Part of a small language model's weights.
Size: 8 layers, width 384, MLP 1920 GELU, vocabulary 8192, 17.7M parameters.
Architecture: rotary positions, no biases in attention or MLP, tied embeddings.
Training: a variant of SOAP for these matrices, 2897 steps.
Each number is 500 + 40 x the weight over its row's rms, rounded and kept within 0 to 999. Layers, rows and columns count from 0. Numbers have three digits each. The size before them is the row's rms in percent of the matrix's.

# down: layer 4 MLP down (transposed), 1920x384, rms 0.155, rows 1429-1464, columns 0-191
# up: layer 4 MLP up, 1920x384, rms 0.159, rows 1430-1465, columns 0-191
down1429 094:493514562502495532469578532548520558483497507492510483457521528483531465482393518477483554507529550439501446447464533481498520487502444522525438455548558491468450523470484546476496508434499438583584555504463532545525451564485583497508472555558449522486562524411496493458502489556437479476515531558511535533541590491436496548501475524529489439459527456472550514542532457553527549604464625562457505544529507481431448478490584453467517469504473532435502495404526456464552568517496582481490519526587405482505507538355421521499509457481517496496478501499508549552517536554560475404
up1430 108:511467478485475514493505486530483465516538506451510460446525405506472461422525504440415462568415467522560457456445506508525509465507512503491464518491454516507566516514456439522494454434498470499477494418465562459486463507471435508591482593411459490542514459440422544513524486516520603533503518486562542429478444405589561555530506522452456490500509485450527448475449487447479498511453454536482565542429548476527513473464545476467517495527454478561513490502494457477470509470570551537450545464464484521522526547478501538479471560448459517460531444498433445535520498491504540465
down1430 109:537477490539543467498566554541519511508511484453485508538440514521480440495441495432483468435514545513466496467502522573474552520514455513477431463487514492461513443503553486521558473533491461515544470442498452489487512468472560530504504463534503408543481495473510513500478450435479437467534439539536551513446582559533526542466502456541448471443512535513508511506504423432483509477563523512544483593534486586455586553525523538469517434445523492484502496468444521574535494521544511499529519495545519457406521491452550483441508522499431473459487473532470505436426445510542372474
up1431 097:493527489507526507457518392415490558499505521439417504479413514485482513598514469556544474466480583494496506480494445574529482523536541501501540433489485444530512470525539488483507472508507481475488507524477503523466391425496504571510501480623486422544488425564443473493475550576466472518553543456537498537600530496534487537465561557478468440498534488455534485566532485485523597497482464461540494506484491500492537441472478556524455501483462502560505532502519539494446490524433466493560510506505526448485564437486539481524528551452505537536583514475352519512503498549501469501
down1431 099:546479488513457586572480540524544508433489462524529535475521521522534542429499511525495519495531476517490469439489572457537465453501511433480549488537509435423451441517471576472414532517461527532478532487483584503486523498508522591521516549472482546469499430473526479445467434402504520483503512498584431433511572505457444464434485503512466454515515551494472514423522477457563561518517474483527469460475533542442445497537473423556421528537528519493485589443539558518514475496430524499465544495531554553492471513474529470573505561463439543401555460522453584460500540583498495487
up1432 100:425504474508519452498475482502462513441460472519468525481469477592465499527482482498561537458417551517459477468499534499476453474504452516480446499459536553504497499570460516442511558542466560538495506480536418476447489534493501477546523464537459594472468529436514475502502468434547500434529489450511507563407446527545434492487528428527533485493531515478541437510482524486577427399526472518484536553525459458491461569531547458539470509410478492453446489545517517493457517477472582491502514487428506542485499489498544586525493471534467522448582500495634550486490512524504445536
down1432 094:524565457519539579486566525463504443578461529460551451536499548467505536461500515491501548518522466480522436515487531534490512507486505558536581502498483444458499545389512465549550467502582459458504466504540473554483498442536508473504466460499499500533494545526508425511465469487506432582497518633500478495505539539498573481530534513462502506571529511508546502454454504601508526505461527480560519533488509514490498500425494493483498454519450467504532427583603506529469455496510471523494488579608524553552518507506459530487507514446534551461440485495447453613482495525494489520
up1433 102:456518476476519455508515504420507505415496489497540487492523587508485485496478392596563482499516460504508445489583535460450430510486474472582446452477541501500532497507478535533557482502469548478517605463543523560465478434421446498423483554495477487426525443533468560462442446449484557481470398473561511488534468536496515567486557512521516499504503509460530513469451538539443479510524548509531498512488432553521487541539481530553537490535458503447470568516500439429524510460479487541451512552547500494540519508436474496521565484469486458538518580513479572498470523528489464476
down1433 105:507514462484507565477492478541449553514531549533507433567539466479554500512504482465533506524594532416530502454530514512482493541497516439522487491430486459556477527447471521496494514493584462584528495568585526495480491495605453448593533473477453479498396506541518466537441579512495547506521563480542473531398496480496519457530450586502512519433559478457482463496516442477432474485502502524500491537505513472494546533511502484474514546521476475551475499483524522463526421405555502510449485518510542579498478537568512525481464493538489550471539434458475481457469549502497558561
up1434 094:476464480469491472519435478517513477472505433550513478447535459441514446457514494502442483440493521513467555497474555484429491526446516437473421459455508466489457534470538561444492478575481564473504483406529577512525548502525533499534445485502457526451536509469520512482431486551448540474534578432522464557464522497513479529533489480420491573498493482512504499538529506424489502494435543504559458519496500545442567520536492513461462490551570481464446485470553494553475516521492475471460528466489496591528501542502492561524468517549508535505525419425427478471506503521509515479
down1434 093:498532457496516528523536512503469555500548460484497509506540506473523477561534506503533532602527539538526506499494419572533480433565530516509509516560538528447529480549491515571509523491493504502499487553473464512445468521424491478480566533539567520482491481564497514497591521495507440481509426494554564507489530539456460521471428574432460423512563517473422474508429453488552449576552482454476537459537520462489551462466556504530492505495520526510483530475448543529533439453472553503579448518514437501552404427458554499533496571508490461519530511525573479488432497464506456466
up1435 095:498505533431532483429529495475430474512445470499532494499484538535523503453529499503515552452481507468444529464510429560416463490575521524465541463475554497510447478504475461421596529558455501453501503474542480473445466494492584454406544497495537448436510531526490573556552481502510536577484560543527483515426527513529516501533466512518509524445527508538479508422524542438460585436484524496488517466523502481516466509454506520533461465579497475499548493508527573516519524571486550425523444479497413506492495535472463457551497526481505526572544509508525469468516504486517460473
down1435 091:454579524507497509593439449546484480515499531521499551455487520469446512440441533520561524458543572450516461571452508500518492463482473435509490446422484535531537518499519552523567514486539494547497534469464570517449473435487457566533544533501554478500431442530434502516438571446451424426517569598529494515539472513532556468451434506474451494548403512495471521541467529514576558503520515468527474456459483469469472516464516495525506554452498525488515493522528501464524460484487571549549522532478478509521517515530476485541517519503414478486486480487566526567517504468434476469
up1436 105:534480521506515471537490465544551514500513481588428580454440459509451473540465454585463528455500554417509453501544477478515514451511568440533467479462521464487502559535471471447517497397529493478485492542520381550518468502501488418541469521437514465522499483482514445498429555468500518515505492476516468478498527550450502585552477556481539479479461453447503522522509534535441487467503441503499526467511532550511417479456506566459499461537502480511485543497474537515528467575480390492484544466550527503481442461499544493451485576483488485493518497480492517477453485555430506470
down1436 099:486462591483470427521440502471542470523491527467587458443535522584550499522474515454539449474613462511521498473469540524552510586552496526470429507584537591469503596497523454482516507518539530519584522499567566466468548520532556493503502457556496509483544529458474515492570546519450492503496413432467426490476460482471561480557498406454492506500497612524534484499480585475485474509506522505478517494513432482445500495505574513515472494504467478464489512552552465567440507516546511479485523490466536543509492464473484524524583434466539459481519430487472459468506470531443427510
up1437 094:496431523454533446568514466480521535501543501461495528557511512509520541499511510506593467503494561575428552442496486494511513485508491475502500471530479466561487439482579447530534474548449546470577462468465525545484514565431479583520430473476449457464518523462531516478507493542510447496460538479532510446511519573527598498462455493545464537498465545503545430546421499530502472510495516544427487544445470512558476514486528483565460529529422611469487467392466487507463463482491390464457476534451536504569500527501494496594447506455541555507487476492579502530507528481496472530
down1437 094:472492549439494540456542524504504459495463494481509493413487486492453499440453544518501529482513524511565413510526483535432509512478511505526488530468478586492498535516507485523417476445497427516490557468470491419481481489537509478476535525508541509500501568528474458568472543430424541508516457467573491512452509493527458471478542567506583531449473497460488565414480528513500589509543461470544547431541493504544494515522549479468587414444467471502539567514492479482525475502462476524521507528530456527441516468431507472453462539483487494525505470492475445539491497508505527508
up1438 104:464541503508420426424532481428466497453511493558480495479470520618532476502459520412469508507458486445556519533529450519414493547455548525539547482456563447521430452524524416466512420501513573477495527495472471494524501466523508523459486443515597493445487494519546511525459517523476489454481520490481493508532461514486529524515566511509513557535492527416494541466495515522476539484456556470464496480496505532550441518514469491541501503502484479491508552536416422507507513556495517412485535471500458644583481553503480444493460455493571498478516474562506518502559558466442531495
down1438 103:470506485452510534453519488488492571531437525534578543493483545451455571450494460526526516490440540579528514504536515541585474541520525411509471466482459493569469501530502510510526533382499488504529499520546458479517530517506536487510506476427433560495498488541472523505517503497454546535506450500513511478439479499483497460447470449558442510527520475538548515557505463526489513537539428483570480468563461530491517517476505508485562574546496476474490511521487515468503553543520472538434474546488432559467553572568606508554513459458464555485496460480540536520455483492503452505
up1439 104:452508497497475451503525516539475459491500570515538512426450499522461545528509534545480431452473501492498495438531479473529577519521455498512464486468530453478501548502536501451509463452534512516556468465514533522493539538511546498458505485418556501476529489586471456556507539501447535522493435545479572494509477520462468540571543492549479482522543531447450591527436520489470540499533530568565488499510517473496523562527496501513545506534499487526454432462520405481591480536492554596480450530451481469559505539553550524494509470483480530512497561512506467615478468482544514444
down1439 110:528495553498482514564498480444465451519433521506401443452473551426513541478448491534492528459461457432444542512504500507491450438483547444524496491556490558495577470422541551573506505440498476420476458477504493567437533487501508533537507509519563501514526434520484560547527477494493453522446468488606510467455525438531536490466437504524454491445477467500430506459512474475499478459421565496532525435516464527452435411490536483567516475487539485436493511540479515525596472433496572539508532495510516485519542478488592441481456472532468430516568524557509489454547522488463540482
up1440 102:453574466475581462451498536461512474449500489485513573504508461467501473444560462512529481518514543506469571500548475543515403547504499500473513554462528483481530533471470463508485452513453460467522486521508609541536491465544501538423414495506403541481448472539536424516440569526528458562422482472590529496469489481532492552462482452480497491493456565549552473482460426520557423443512433553434492477436507516454523464559506383506509504514511417520506523494454545525460533466549519590490483463505550516494501463504468501542573488503482457524427504505425550513575495531466501504
down1440 107:487509489493543504509508504515469486503459476495520454418548457598519490418555500462503480563558592579557431505388497481429546482520510489506536517489509415507453504543473508516500528480511497495558525414578451550506515585455496456486434486496516475449482503478536454482477489477577461556559452595444544532455531478484434510544494487542498455512502498571476476498470555501472518558507500447490537463521478524583492472517498496514484562508478465474580491472508511480483527482490442516532427486504460518511471428426511450472534509512516549586562455573530515409525499451472495529
up1441 101:519502549565468563495515501490406466492505545499586515497483454526435451431521434550388441490575538463543486525480506537521512477529496568535534464516530525482550444533518512462492539560460453421501440451489505461566509451572542533476559520475485481508547494490580509471559494564562521502433413501483460537461535508472539522518513499499451498435559483558522532534473529510525499518502537517466509498514442470503542530444564497522449470523567539502534455566551595520470511474483451482465499546548449516493503537516474544587502524568469467522470516497529553491487518501496510535
down1441 111:445472521437469514527446490517538562527434514490498496475462499553513565522513516548527442500578532508544484538446510519443523460496537468512512483412390508503538481512502491457587521484467496468556531494445483494453516506481493588525536450481445467526503490547451536530450510533568518513465530513585529506417502534511430505441479528499459547494515556557514466541458537480506476556560446512495468495523530480592585521574465487506478489531438581435526440538525522484437498563493500482574486510561504519466567436505478457523524417506538471532507597541519570472487471501533466408
up1442 092:568529511438477495493525477492519471453481543489469499478507510556433571517516512502512609446527406466514463555486442524554516480478488477503570426513465572554476434525479511455522445499525532439482537443487452455539536505509468475512510482601527487521455472515543508483475462543468570537540476459583529519460560446514517524482522481455456427486499538477510562357488543503506527474486513494542512510341500511485494515524493514551522454513499487543492420511449498532518483489538584517419470506428489509516491521572546515486538555460471453483435463505522488465426519516553435562
down1442 091:510406468456500530491503519506465481512469518586502492445507524456518447424420461499526490502447535552485542569453541445559448479541531498550581502525529495521479500508554539548539491506561473443523465448458597433406538538485508447446568504490461503565473495507390415548500415456504496475480505490321477510490514481552546425454482573478481478524449511470543526455481456516507512477504559523509479482532510512531478500511472457510558544526479480473462535552483491540488460494473464489508479519507557461509500511494475482581469506548507501523509435534434510506537473540472441483
up1443 103:594456504520438536513565573391536535472456528507503563499470578487484494494554454510497469524518600408510484542478481423395462494506489529515488401549540462479446595455463425520498439515525458489485555496512489474484459536537446486514563483489512501624504462492476500533526525468518517448479500564450502465459562433422572510470491490472513515493524496502442554499505517570477380487485518551528494478464518479483542425540455576515467473454526555544486453529480514529483470452556487456434573583521491523525542482487479448484510468474488488474584498497579534544487479532467574458
down1443 106:478501496461548467489472498476504546491484480462547493449490519492510472509486460534489525614498503551547577473531514500444565550497490549502466496498396473473442511489524437497510455530490503487514468420541528536487457517508572527488512438496475531461425565488545502518468505486483444483581480475548499519440551517443523518555522524485495504491630513436499442461582520434462537468426497487461465539507516489494501552521498476518523501517485451483471483484502503471550491411486435462490508546478537443515511540501478475523490518442401534528380484502492472423551419489476535526
up1444 092:580436465501491486428484427488489451491481542475567515573516513499547454520495534552512536496508433456496515472526458471472476560516541487493558499479464482457565553489474552480498561536477513514561496479454498538474568478536524529429506487516466539501539508470569492556450536561512636470513506503479551474489475454470479475525459541548507548477567565464522540499491489550542509483351403514471522496466550532477514513504488464539500527531541545547490449498527477535543566603552473543457490493410500569487570528503520470488459503420431526510573471491505531494476451574437557456
down1444 096:468490437487469431460525462549495516453511412543524521504518538508592507514522494451505552549611502461553520547484534510539525487492482521533516519496516464445419504409407434526480463493428461480432563517467497439488463435456513488499439518562418442557568538565461520547489522505462504465500487472642499521489437521512450593573493486461497441516446458531485492463408466520553530401450542534587516449549542450547481484555517523494513512539479421532499486511552498536453530467561445473531573445476520473482470510544466537560539517563530480444559528490548504501476437521512466505
up1445 090:488482468507507514466552573563495576541480510490537538569476585520529534494498490556424606540468528427524432476464567521553503491462554593499529549508463448439537517499467496513560479462441481456489498445461510457515498470524422490474475528503478518498475468568580512456560518482514479485560511468518537530516444573553554509493493554507555511528482482532513505424516539453522474548495514451428514407493514522457473490463492495479505496481564508468492505530515486526597451477498483549527524440471475504480519521445484493498478450544541458566517523477465407461550521530470514544
down1445 092:491451519476422395490487532415449501491553484508504505458517410507468504464535521506517429452464474490485519477509417470526518454477456472446490468547550479487481475576512448506526478529546555565483543571529472428470499482479494469465534493441469496531483519455551484523476475461488532491457505548515573517477497517462469479546448527530485497535504534474471501495523483478427502454519538535523490577529452508471557492535499556506483476548469464502498465402494492475501517417544402462521493560471496574524460504499514612573588500457505526491521508594494581531450509483533527443
up1446 097:523497482514554561507472494447533461490480552491495509489520492500523503510491506493524489546466540471483389450458534519465469533477508497457534536437459499497433518563477513469516424554484538529419521437530468455469507462489494451473488501453525526509489514511536557566517484514504492507496486429488444451462587544495462559491519425449463497506458516540491478505474524482482535432475526525500564506497478566482508517478531519585511499501502498449482450549600491444447516520489511461529536483525470513547470478492475535503488536485539480545466586444518448471511538562579519552
down1446 105:505555552468493531535552532479421460458523478494504487535463609492453510496469487512454469464384558544508424487537518538478475518509477442501475452518556481506469494506430524502531552526437455405473514438524457562476539411531474493550504540588515508502439490488528470539507481439503521464417514530505510463500545502513462559519521437510478480478521521434543436497524518571497551501551485465456517579532478474494486451533509490496493495459500545576520534460507542496558475478508507510557425451464523494431470493537533507418505495451485465492480506509547490524479520503519485442
up1447 102:498467511481512565514493522481518560508512549501513484509560512393434473477495486576552492429432552473531555523496427489512473429417469456463535466489501544501571449514512463487529599490481508476448490519538457403502539546522492515499491557483454460542450526519516443542500424472515465535430471532477471504489557444532515511462432498511436468501520568514559388530505503524562514473618512499459489524495506392589511492447493558535455493447466461527512482468509580487517512453468540492536452514465459557484522592522487616411469549462502449551544464506462498565464456507478537539
down1447 095:495513503499539460481450486516494386496455520463499498562433481542570474427539471456510553496521433535454455504502547554431467549576476520514474490474450494491470460444528500529434526506501489436575467421494555604460446504475470469501537464561536462480523501426518484404529494487457549500500514472441537478476484554551599498506526432516544507475506541559453511546527551508423461506478498584497472469511455475417473492502504502502564442475487554450462480495473518469524398488533524442498493530567544494497502458457495447479476413463466469480520562491486476421524529523471453474
up1448 100:465518571477529489590525550498523521454528440451491503500486498365483433452482458535518472462529585502476463471545504568513481469517474553465483464496484509487487484527467412445462525481441483474431456560539584449528491499514531582523476466438525526472501531483438532504517516484477472498545518502568462450505454488494529479430474488495559496542485483428455519541566550488490574484480499537519493428505434503463528568573467518446474467559502471548515483437483545550495492498454525517486450481543522432555423484456522534442483523554548508484535500505459467530432482543477526513
down1448 089:513508449476490417395412460527519463464525496525524465491531474565503518506471507449511529481494484465482537476464490394527584450475516531519487525479498450564555520512512583475498480461531544540530610486430409514467532453493474474514492467540463431577478531564553522443426510567500555503462523510353502568511553573499526553591531583526484478473534469541569549453473453527514422507434490451474482531456535493498525462491501520513538559503469530520480443505603484478502474469529571503470543457448452555507598507536489476534504503480486508472426509477551539461504528492460428527
up1449 099:419550480487447501523518466418490549481483456439498526500475497484494469464496459493494505452437488518574490493454519484490447442502522552494516438502529478503525569481539463506546494471547538451488430560502565427503486517533525550562527540474526516507514486443493535492482489520408530486525470488532514593544514561468417473529467515475488494530532540475541527473487465515485544452529510532515596449557462484502461455447459509484521541525529493556461527485468491516511488502466471533504466467582473586510451451473470461513470480407472529550560446487537499513478434429477538488
down1449 094:464515514510504543495501523572479526525549456535507498521486526514531566471496535437473525520576484495479508479490475454471553524516502550482463544500513515498508463460476464561497547553478526555466555477432448518508483540502396462469535437513475522513486536607506540528517519493485515549506459510454429455493526516552559540463453450497491437560595508491468519489508558465518455518466534468534474534519513519472502525497516479592492459511524449560477507522495488514546521437531553531554508539474474398435537590473514541473434584468561473526429554462566420457438544489560455459
up1450 112:480508485484481524586492570524534533473511454498527533472491503521411543501450504490481464596448508503464427472502476574582489465555544543479514463445502528521513476502500560487485527500490480462482553506464581489489475489509468514507431486450574463509486448481488527424484515483472461527493405416499434516536611479472449519467492513438481474527481491443473467532490495417498409508515542528502494446548480518464477470502522563470460503421481487482550392501474513501567549500484456486503536463423491474536494475454518568448456430509546432521610453424473534538508436526492529501
down1450 114:553486504507495473493474537480537497501426522504534538482506488510429474517416503503508482499459514544523500536473540542511471513557519587538603493519409512492533535554615513473428548492458552466464560464481496525497486476494506444482440520457526488507623582520540582542433529422464548507517439469531513466515577500493503525504533464503528512531460531521449481470441501507569485477530538482507493531490540495569536470562517455453471471472439452484454484501478527483518546544481553495492516414482484458511493478484476481515523467526515442481605457506499492563520408448399533505
up1451 097:512493530555435411492528543524469535495487519485455527441523504553520577522536494551489503480491549492477528577502467533590544511544486521499474528487491494485445492437530443534516512523505522471493459453495493589505533458508491512480579496506534543473488467483529470554492457494498509575529455418517468491402574554532461586507535475520526474482503463510488500482502507508504481551471422500464515588462518501496459516519523495502492538398535495532468484442485526558455493524531539563499531540510448463539493506508458554501565528533527495528549482531428536544439411493533500519
down1451 093:511455464529568495483517461494507471452469500545554544532541591558455584519457570491517548525527551566507470567523509540495476566540480484520509493505473556483547561466493447448539523436436495444499474471517475514450545520556551532501453486542499493530520553522491568509552556472501501469567482492492491516491471486468471510476521483509526457513403510516478549506520413388489523548417489434499463466580532539473499469515506447469546490505487472514576486474568487521474519507549453451501528519544573437453475543601503530465490486538512511540461575467511474517509491494545418540
up1452 101:528550506457467496478516550498517488463465434492531534442529562577540587489546523488518480501534474498540501511526507503491486548523545616435485534506497496588595500517486539475545466451528463479493380473500558434580493490493561518555524458509473519516518540470501473561515477509555517525528522479518554497465439504511522483556492491529440502525482470459454492516600503529583453431509456448471522465565478522511436561493491484525485482558553523421507433493531411467527479506495450487521496480546493466515491522480531547486569581506463547448472543474470541546518402565581499516
down1452 106:560522588494467469554496584411542434408512437494477510507498484440520560556509479490537520478503502483476479573446484528469530509532582474455531511485495444469453468529463443502478492508466488475552424554549440461584478502518595511481471516493545450522459545496498444469469571563481476425534552473623475467501522432486445485468492456487474471520436496479404517532543533548440523469464569481477519479542533481510507453499523519490473437487498528511463446488409523471512439470508541385465475544496600477520533436481539545472513531492505452543502463487471553554491516491461538495
up1453 103:479497468543498485532562491538522567531459611490563498536537528556573500453441550569478520549468528460516399498507445549513461472517522496494422499492495571566439530485452533477523586534451490472554427497478512527529456553598558476492453486487519502516544563488527539491495547547530543563581554479491545461526507455468571566605553495547510496485556491485587474534446560526438557499549464518425486489557518448483548502486521557447504509499523496529560515510539445472478414534530506602476445489544568444512474531493521514478483499611485523473438454520532507549428516488499442489
down1453 093:521474574454441533471453589478534499496513503539477457473521453427488466500478496417510548523524448481461583531600581494479389532487475557488533485468487403484520498464503564566535445494478453442412469486474562474520476545499472503540495567501460502553498424558488426482493505469469554523445535503570481480500514492486489440453498540517465475509463526481460493379503478507444493476522477496508528455443549486519551554522570508499473465456479545482495526498507528483477480520427516538527536531485453470468499526521534559537514508499517494519478487494472553486569518482543501457
up1454 101:428459491535490412594505475471520483525491498533515513480507509486560472549480543559546555485556553485509472567497489478573508488540456506427515497498459656467506520497538447464525554535495602506432519563516493455449531478503475586384486577506493542398521473516519471466511497501498554528502458496524517501467486531472457553501562462498503508479509476512568543527499449477508474512511463494536452509513559428484487475553523515525460460525475476535551513504485497551557448561511469470490565500498481526545503463500572479481522504517455528514494434444516510521485501466494508585
down1454 107:516507490429419551461527485553519453533525421529522429475562512514434560495489497602422521494423506472496575455559476594517534426467511521491495457533458517511509457501511494476472545561448459521499455513517565497533530513529493532518505547511516508543452473551549478471492493622485490489500524520487498484485472590545504428510510502488560533466517577468512496463515564502476514493500545471489434479507485541513473473490524475467481501504481464553524484506442507452536534480555485491454399444448535471527427561502584459503565516445494532503488522534455485493593415466534564444
up1455 098:487483459467479571587499388593486502538568425467512483538527503512540538466500521465536449594550540528433453466583497488441474514508484586616509437512462498539477481473478498481484549477537525466562502545526503473509469446463547499489482469424448533483511512517469475465497464552455501510465507507545503536600487509606510515476525553457524562494539481497453432511563590502505461503441488579467517539545493440500458457451505550455528501475576543544540449478495466496494542466470516445474548539534558500476481486467529495519532503467518445523440462476453535541460436475517484515
down1455 107:557529509508492522516535576440519486503493544523469560496537513494476495454465436450502550464505544544418534551604465501439496594475519491563559493502496536599507500551483452525481421437528483523554497492449472486528569525480504453548479519459505523497489475493435543504500488553565526513556503482555443490423450465537470496499551463518561474463449474432505478500537489489408402540452508444562484547443460441473433438501422531505499443532482518480455473517550533577573498469470489469545524477496519482463490504441568480489513511571533549448434460575511538475532492446460498493
up1456 093:558522484515463530468492497507502505462534455493531474527491506487543502464491542485505528527456456484519532527466475449496466449466494517504519520436456451497513442464494476476535571511436515497574503459492584509466506529470467477482476466577434494499541484481522483420524529503470515539509565428485496420414498453485536496494485469498516502506533452536524438484451446545471510501473478543458494473405522443518515530478515533474402538488558529480473411508516486527503432402517539513512470428468466497482495578470460515534544546526524464538540577495499395567495419567543542517
down1456 091:531477526492502421491512496531483497500486536557509544520494480465536485487561502480452548518491531483500528528527532490530499484433469511559452501517426501413544533445538527579553469487482521426465495457480461524476440535463547534439506538427470577533481528410460513513508440554573488512465494498453513534522479455499497488459535513580638508526447475552490517507548563475544450500421452521525533511420527538515472563464508539497543510552505423475474475489455518525516613525535474491526447496461518469534545470516514472489417479536474496505453488568535569498488489483421480521
up1457 098:483533533516503489532484605480439515483477477501492500484479527439545533485486490444490532533545520480545534500487501537506445492380498481523563520575507502503516517494498555510446499523550448517488421508440429469490456462533554489454410479493447450501619445522519588496525481415538468451499450488434514535478468517435584422590505442509490479478505499570515505462458591500509526502510518490510620423539555487608553548488443462443524491460463535506516520468495550485426477550519488530498445529489493484490515520485545497417459498494440458484535501472453459499459521495482464465
down1457 090:462449481479511470529500470541417535480487501496523571556491502499498505542595528508469510491512458516569460494484475468550491472535546513500425478570612507454528480548489475412522546462429553500500532507506521480540508523373508462526529491474450536434478467511399515478436514503483541519609534493466591465494500473446506492565472537434528470506500514516504493486447521544481473520441512561501543521507478485449543414560532479488519474496438480535543500511450495497546442513464546533448492528527499513449500525504461489532510429459539502523450522477478481533461474459537514534
up1458 100:529537505499518512515482538537503438523502516478539451565443566528491477458523550568594586502552471546414450472493503526497496512499564444435542474522500501479560516481539516520500490533511518551550448472556458563465452475481473476643493583507507470556464414493496454533524500574471512511435525493457494523516498508438502503530615528485504507511431519538480515465510495537440533554462530519467573501470483515456469439530520471534501471416472471466558454439491490573546474490477538424515498542469516453516488542449396544548507486510512416495501565517508539522448503530565537478
down1458 097:484512569509475508529531461443499538450510469486502542440485515518490461611516556468531521540521486490466542484551505449550525471467491453455482483512474548515519502581548510483499541519426524442471579533478569465576543501514538532401473484497531478508521551499500522518486535468535486502520438486681536514495501454535502447476461457451483509484486538512482518565483509413549542435546417489495487618491508423528494514434553550571470495461506523544467591500423446539474507494512493536513479485509506484499569475579537575490545508510496589524582505502594468509489491531485463512
up1459 108:564479465481472482521464542571499486487497515527527471489438518556496516487527429503543498503519458541462572502440523500442471550483474499512436483458530498589475535531434550553570537505512560564553552466497497463488524502554499502492543538459560440435516463540511485531562530440521494504517538450475477500481436494515481516534558539566437519490455530461502502444474432509442455484532485460517462452493508429537475488523531549442525517490587593494474528520472475405501486453451522519389494536489504506488441447554462471560527483500451466576504479522508516509532501502499509578
down1459 104:585491464510508509484533479458438470551433536559552428470472533501488505520447475446521470519506523542566491440570522466512551467536483503537472538507502517497494561537458478471438493450479493550517457491528573441477558516526467518467532538526466554467452561463506515497513484483406580432571435498558512591477483416484508496469515495518502501493442533464473506501506466557492540498513516506571478419459593473531465576479488507509489484561524500511570486486572569516462482532537577495518502464520557440506474516467448511557406497493541488516553463564462494535515556538459423478
up1460 097:452491480563452496530518461527431526470486504494514522527538466487582487490488466527584455469538481470503489472527512469474536432478519488470524475530477457514531611545459557510452518515518546529529524514525462440626474484499488515543486602488470536461508506520468529493459451501515496446530491455516535433498474566526515616446516475462489471471556508570476556472545542471499456567438477537492425506529537510539553533515517477492480497492451552514468417541523483459525542508412429561507501471497431511528478507509507604497492478535495567497457459482532479501576535503516524447
down1460 102:522440473489498418488505470501491425476457519484508550556550486469470478516500433441449495474506520535491456551569504504541459441540495546585539492563520472440438499512475541488477435536482492474521506528455543488468489485449506486458502533533535470495518481484472511470513505493579449497479473484589495598559484508543535549481567476554475493485432486456542462437488504429495527574458440436527489516468495539427530456511520554513489534476462488530454536483514424496536507472478534416456509550507508411562561493562521548568538504488501442456540524598521486510484481425539531442
up1461 101:474466485485530504492434541478439448469518510525494487553542511580491423527484511525523512482525571567486568476463475532510474509483502468500481499504527535506495500436494446454524574519478480547468544444460492470449560551524545503481449464497548495485478487510530442469440547486493440537489556543476524506532512537517530471553428497516532558501499515559579504557474566555441485522546531512515509479499529591430559473431485521526457499462484500530534482454573506445409485576523508572557457554458530506491545489477518521575441481473541533504461520495524438508524516478420552530
down1461 105:484555473561554568497478538528493482424429450424491558508617503577486506546508470476495456509470461453513511449588494527535468458468551516515462507474500497509508508509470480466549440479430521448514455504486490453547444386446533516496508538489483401458483497510514499521471529556533439418484458463659507482532503470541530397464465483593499514506571483486487574470556561457474451487501449507466500478485502477490515524545483507505501419485529576556510484542495530482520471534576546481509453534481454489508494426486507503531501464513548497494495505469417512483518487571499473409
up1462 102:446505469453478512501481459429437584538489515488582536511522529504461467545545497463443425473525478523495501579442525512556606505483594485487503523522470451541531448500516468468586562441470510500508502472478453534508492503599468488486505548533472519460571558562508532569522503587478491529469509529385380508582503483564521554452502524484530485506485533494404430501455506464536554530471480497529520495445526463465484468452499478534452557484520532570452526477512528583513521509498424519494498569522522502489510507490474502506486490482458479494510438501508485499509490524499483510
down1462 095:454462501515469534485488535468452560483490508527454507448460447496497480558452433523532509409543492477438535492499504473456472512471488497513522448412461504524494415489559542471574492452513536555545463532524490541538500460493519504556570481500470492479514489479562553480494474498465436578504456481455493489598520557529482478448541498507511489471488489452488440505470524418544520574526542529550480491420498521490452501435462480532441518509460490497464495598490514530550527503524524522486534539480542528582507536513406507436515524452464504436444459429494514403494532430545517526
up1463 101:468548467451509474540489481543463526525439536430480513538481503527420468485498478473504431474451541528551461522452476481506574535431511519463526500520547455450478522432493540524585600456430493464469510470425462543511506497424554508521515553493485489521455489471459495488523521492509463409476534510501536544584565511449562471491505447531554512485569474521572495510569517439552517526475485538495497488474529555541543505503520457475439458453497492501533464491517538439487581477441479521492476495558491484471456514511495527538489493462513455510530488498483493466453445494494555449
down1463 092:500445488461456540478495523442474530469521518474527553529498487514518503496466496531490516500425438471459529519481549506518408458511578518489534516509449514468540496495485483489490489435485588517482571436557552469463519412499418446484471544575489450464473440527576501514505513542553535491521499528574489454489467575484453485481508491588493548393526511474492500464546464512495495529502415459481559519558467450478456461498415470465501509484510577469507522478468524526481459420531481504454473441460581536520502510409505462518495449509450541526422489501464452510529474515465476452
up1464 100:562459428474554521470426550473506527471513419489520485539542546549465536560484479480525514407510531551522470445469489502506461531493458518391467473561550488515506489534540468519497533476507521451481419480544507575525535538530510523514503493499548437452538500522373420533502532503479453536512497526501475506561482554533556453519471462521499517552495481472500511547524490543484542488493532500476501542515473579591516439507555548454510484436499474468483534427490469495494465568475464483565528501547505450535389461543451499555494501529440438540435441515540473472526527453443486515
down1464 107:529514445505514470501477600507542546439543568459460464486503455529482512530464544479455425514560455497527504446473484574503419486512532465538516460569524495515554515476452513438493484556470460472535553482454493454521478510486410567559529525588483546480430499561435500444522479492526458469474531544493509511456477544480508539413539527508409440422478477483575513519477509582507503478565493433492614552507489525467519563478491535474483504441451467599537498481499592521482457465506530536485439476499484495559621486525526481534518511515467490511525502506468458537499466507571560576
up1465 101:475482514491550545432460488497542482456545483617466549469484385542532539488472489472498495534455584528452510509513496508496468520518508525525496502478552566529504496566511511409517550463519537418489584511419478440510454545575485471475422488500522508506521515567471533479524535474515448548527499435450472482491507572545539508589533506392523447545477530444470480499498516492429495545494501532488454540547449515479512501534460512509430471541530525435489504463487505498450516550507452538496464494467555527433480433453411475597514431481572435495568475531439470428525518547488482540